Weights of a small GPT-style language model, trained from scratch on English Wikipedia.
Size: 15 layers, width 160, vocabulary 8192.
Architecture: rotary positions, normalized queries and keys, a norm on each head, capped logits.
Each number is 50 + 12 x the weight over its row's rms, rounded and kept within 0 to 99. Layers, rows and columns count from 0. The size before them is the row's rms in percent of the matrix's.

# layer 12 attention value, 160x160, rms 0.258, rows 159, columns 0-159
104:41 58 42 60 65 42 58 53 36 62 73 47 48 43 42 61 53 53 62 46 60 56 50 68 41 35 65 69 52 44 20 39 52 53 45 49 54 66 51 70 54 60 48 30 51 63 53 66 53 54 59 46 48 67 35 32 44 55 44 63 73 58 47 58 51 49 59 46 70 66 40 61 66 46 53 44 33 44 38 50 67 59 54 36 41 43 42 77 41 52 56 59 55 27 42 52 53 41 60 46 68 44 35 55 53 57 44 28 57 58 72 57 54 57 62 55 61 45 49 56 71 25 60 59 64 74 58 57 58 76 51 40 69 53 48 56 56 35 43 26 49 35 57 58 18 55 64 77 45 38 35 62 29 37 71 42 59 56 36 59
# layer 12 attention output (transposed), 160x160, rms 0.259, rows 159, columns 0-159
087:64 38 45 37 41 45 36 69 42 45 42 70 53 57 58 65 33 53 45 56 43 44 67 49 48 60 41 50 67 54 41 77 60 57 42 65 49 44 44 50 46 57 37 42 51 52 61 27 71 57 38 62 60 43 55 36 40 64 67 44 63 53 32 36 74 63 50 37 52 48 49 32 38 59 44 48 78 52 49 60 62 28 53 62 41 45 58 51 57 51 52 21 67 62 51 51 48 38 54 69 52 51 48 43 33 51 55 54 36 48 38 65 49 65 53 65 51 34 49 51 19 46 68 76 44 26 48 30 53 58 54 48 52 29 47 30 36 51 50 35 61 55 50 40 80 37 70 37 65 50 37 42 47 23 36 55 45 66 40 55
# layer 12 MLP up, 640x160, rms 0.323, rows 0-3, columns 0-159
095:40 54 26 33 39 30 64 46 44 36 51 37 49 53 50 62 40 42 40 52 58 54 75 45 49 37 37 30 61 79 32 55 85 27 46 42 47 61 37 62 47 50 57 51 61 49 46 69 50 36 46 54 47 44 29 51 49 61 69 39 49 66 31 36 45 68 55 71 60 70 37 48 57 63 48 60 61 42 38 54 43 57 36 43 77 51 54 51 44 46 51 59 40 73 49 59 54 47 34 53 53 47 45 41 35 77 55 53 45 44 55 61 49 68 63 37 63 31 41 36 49 46 37 26 60 54 50 53 52 55 34 51 51 56 75 50 34 43 28 44 57 84 54 56 51 35 67 40 67 44 63 48 54 40 54 51 48 67 50 49
109:50 48 61 64 55 56 46 59 43 37 39 50 41 45 44 54 40 65 64 44 41 82 33 49 44 43 52 44 55 49 65 64 58 40 59 37 73 50 55 54 48 49 68 49 46 47 35 36 49 60 76 45 54 57 39 57 49 56 36 52 84 65 50 54 21 32 38 48 57 43 39 44 46 52 37 46 20 41 50 45 54 39 58 58 38 50 49 42 52 53 54 55 64 61 57 32 39 39 53 61 61 50 54 57 66 57 53 65 63 46 38 39 55 48 43 55 35 52 44 67 59 66 81 26 36 41 61 35 81 75 49 62 58 65 67 44 52 63 54 57 65 74 65 67 60 50 29 39 61 46 64 67 54 59 44 61 68 69 65 49
088:46 45 52 49 49 67 48 62 28 52 44 34 32 54 53 22 41 32 35 58 41 80 35 52 33 41 23 69 44 39 30 55 52 72 46 62 56 42 44 59 44 50 64 43 49 47 47 54 48 64 67 43 65 29 47 63 56 62 49 63 66 40 64 64 58 68 53 73 31 45 32 45 48 46 42 71 43 46 56 59 45 52 45 56 39 79 46 45 49 24 35 50 39 55 60 51 40 54 65 60 64 48 65 52 58 44 51 55 43 58 57 41 30 59 66 68 57 61 36 47 65 62 38 36 35 39 61 35 33 51 66 45 71 52 53 47 58 38 55 34 55 42 81 61 55 47 59 71 66 46 54 63 45 47 36 51 46 41 66 64
101:47 52 40 48 49 54 55 50 22 49 47 39 55 41 46 63 51 50 50 58 54 41 52 47 43 42 40 47 53 48 55 44 63 54 54 56 30 50 46 55 61 19 46 61 36 53 83 83 60 34 36 17 52 51 48 49 53 43 56 31 36 49 48 33 59 50 54 61 41 26 48 35 58 44 49 53 60 43 47 44 46 44 50 46 56 49 44 33 41 54 58 32 59 80 41 84 74 47 56 35 72 50 70 37 72 58 37 65 51 32 54 35 45 69 62 51 40 58 39 56 64 51 42 36 47 55 67 41 45 58 34 58 34 60 56 48 32 49 46 39 73 51 79 70 68 52 70 48 56 67 51 47 39 50 46 60 43 42 40 43
# layer 12 MLP down (transposed), 640x160, rms 0.141, rows 0-2, columns 0-159
100:49 58 40 34 37 46 52 44 32 39 47 49 36 58 73 31 46 47 35 32 52 49 60 55 41 46 43 39 41 56 59 63 41 48 56 45 48 40 40 57 27 75 52 60 19 39 51 54 47 50 58 43 39 46 54 35 66 64 38 50 54 47 36 45 53 50 41 46 53 63 49 50 45 47 43 44 32 33 54 41 36 60 41 42 40 51 48 37 46 61 61 73 37 34 56 63 48 55 46 71 53 52 50 34 42 57 52 48 63 71 61 61 62 35 48 23 36 19 55 48 74 21 37 64 46 33 36 46 38 46 43 51 49 83 54 32 54 51 35 41 47 56 20 69 66 38 38 24 55 32 40 44 55 51 34 50 38 63 38 56
097:37 36 43 83 59 50 58 66 58 51 49 45 75 51 50 55 58 71 45 60 51 61 57 50 41 42 64 56 39 46 60 72 60 47 40 42 40 31 42 38 56 54 47 41 58 53 69 46 70 49 64 35 43 44 47 41 57 55 51 37 55 50 47 37 40 46 55 45 32 42 51 45 51 57 57 63 43 54 34 48 69 46 62 35 63 54 65 57 67 62 38 49 54 53 18 70 55 40 38 35 34 50 26 23 51 50 44 43 41 30 51 58 67 33 51 52 41 49 54 54 48 45 61 39 44 27 50 64 41 70 53 56 59 28 32 46 63 52 61 48 51 36 82 83 52 48 54 58 38 50 83 52 40 54 39 69 72 37 48 43
099:53 62 34 55 53 28 60 88 51 55 51 39 34 42 41 52 47 59 43 48 50 66 48 49 56 57 49 53 21 43 32 50 38 57 39 59 63 58 60 37 50 67 42 37 56 43 50 30 48 31 57 76 55 61 54 62 66 69 53 40 54 37 37 46 54 44 64 58 60 33 28 65 68 48 62 40 57 46 48 67 53 38 50 44 76 42 41 57 43 54 32 32 64 39 25 47 45 60 57 52 63 49 33 26 50 49 63 41 54 45 59 39 34 47 58 50 46 54 40 42 63 45 44 41 37 57 48 63 27 69 65 45 63 28 53 34 57 52 38 64 38 50 61 78 32 45 40 77 42 44 53 62 70 39 42 61 41 55 60 36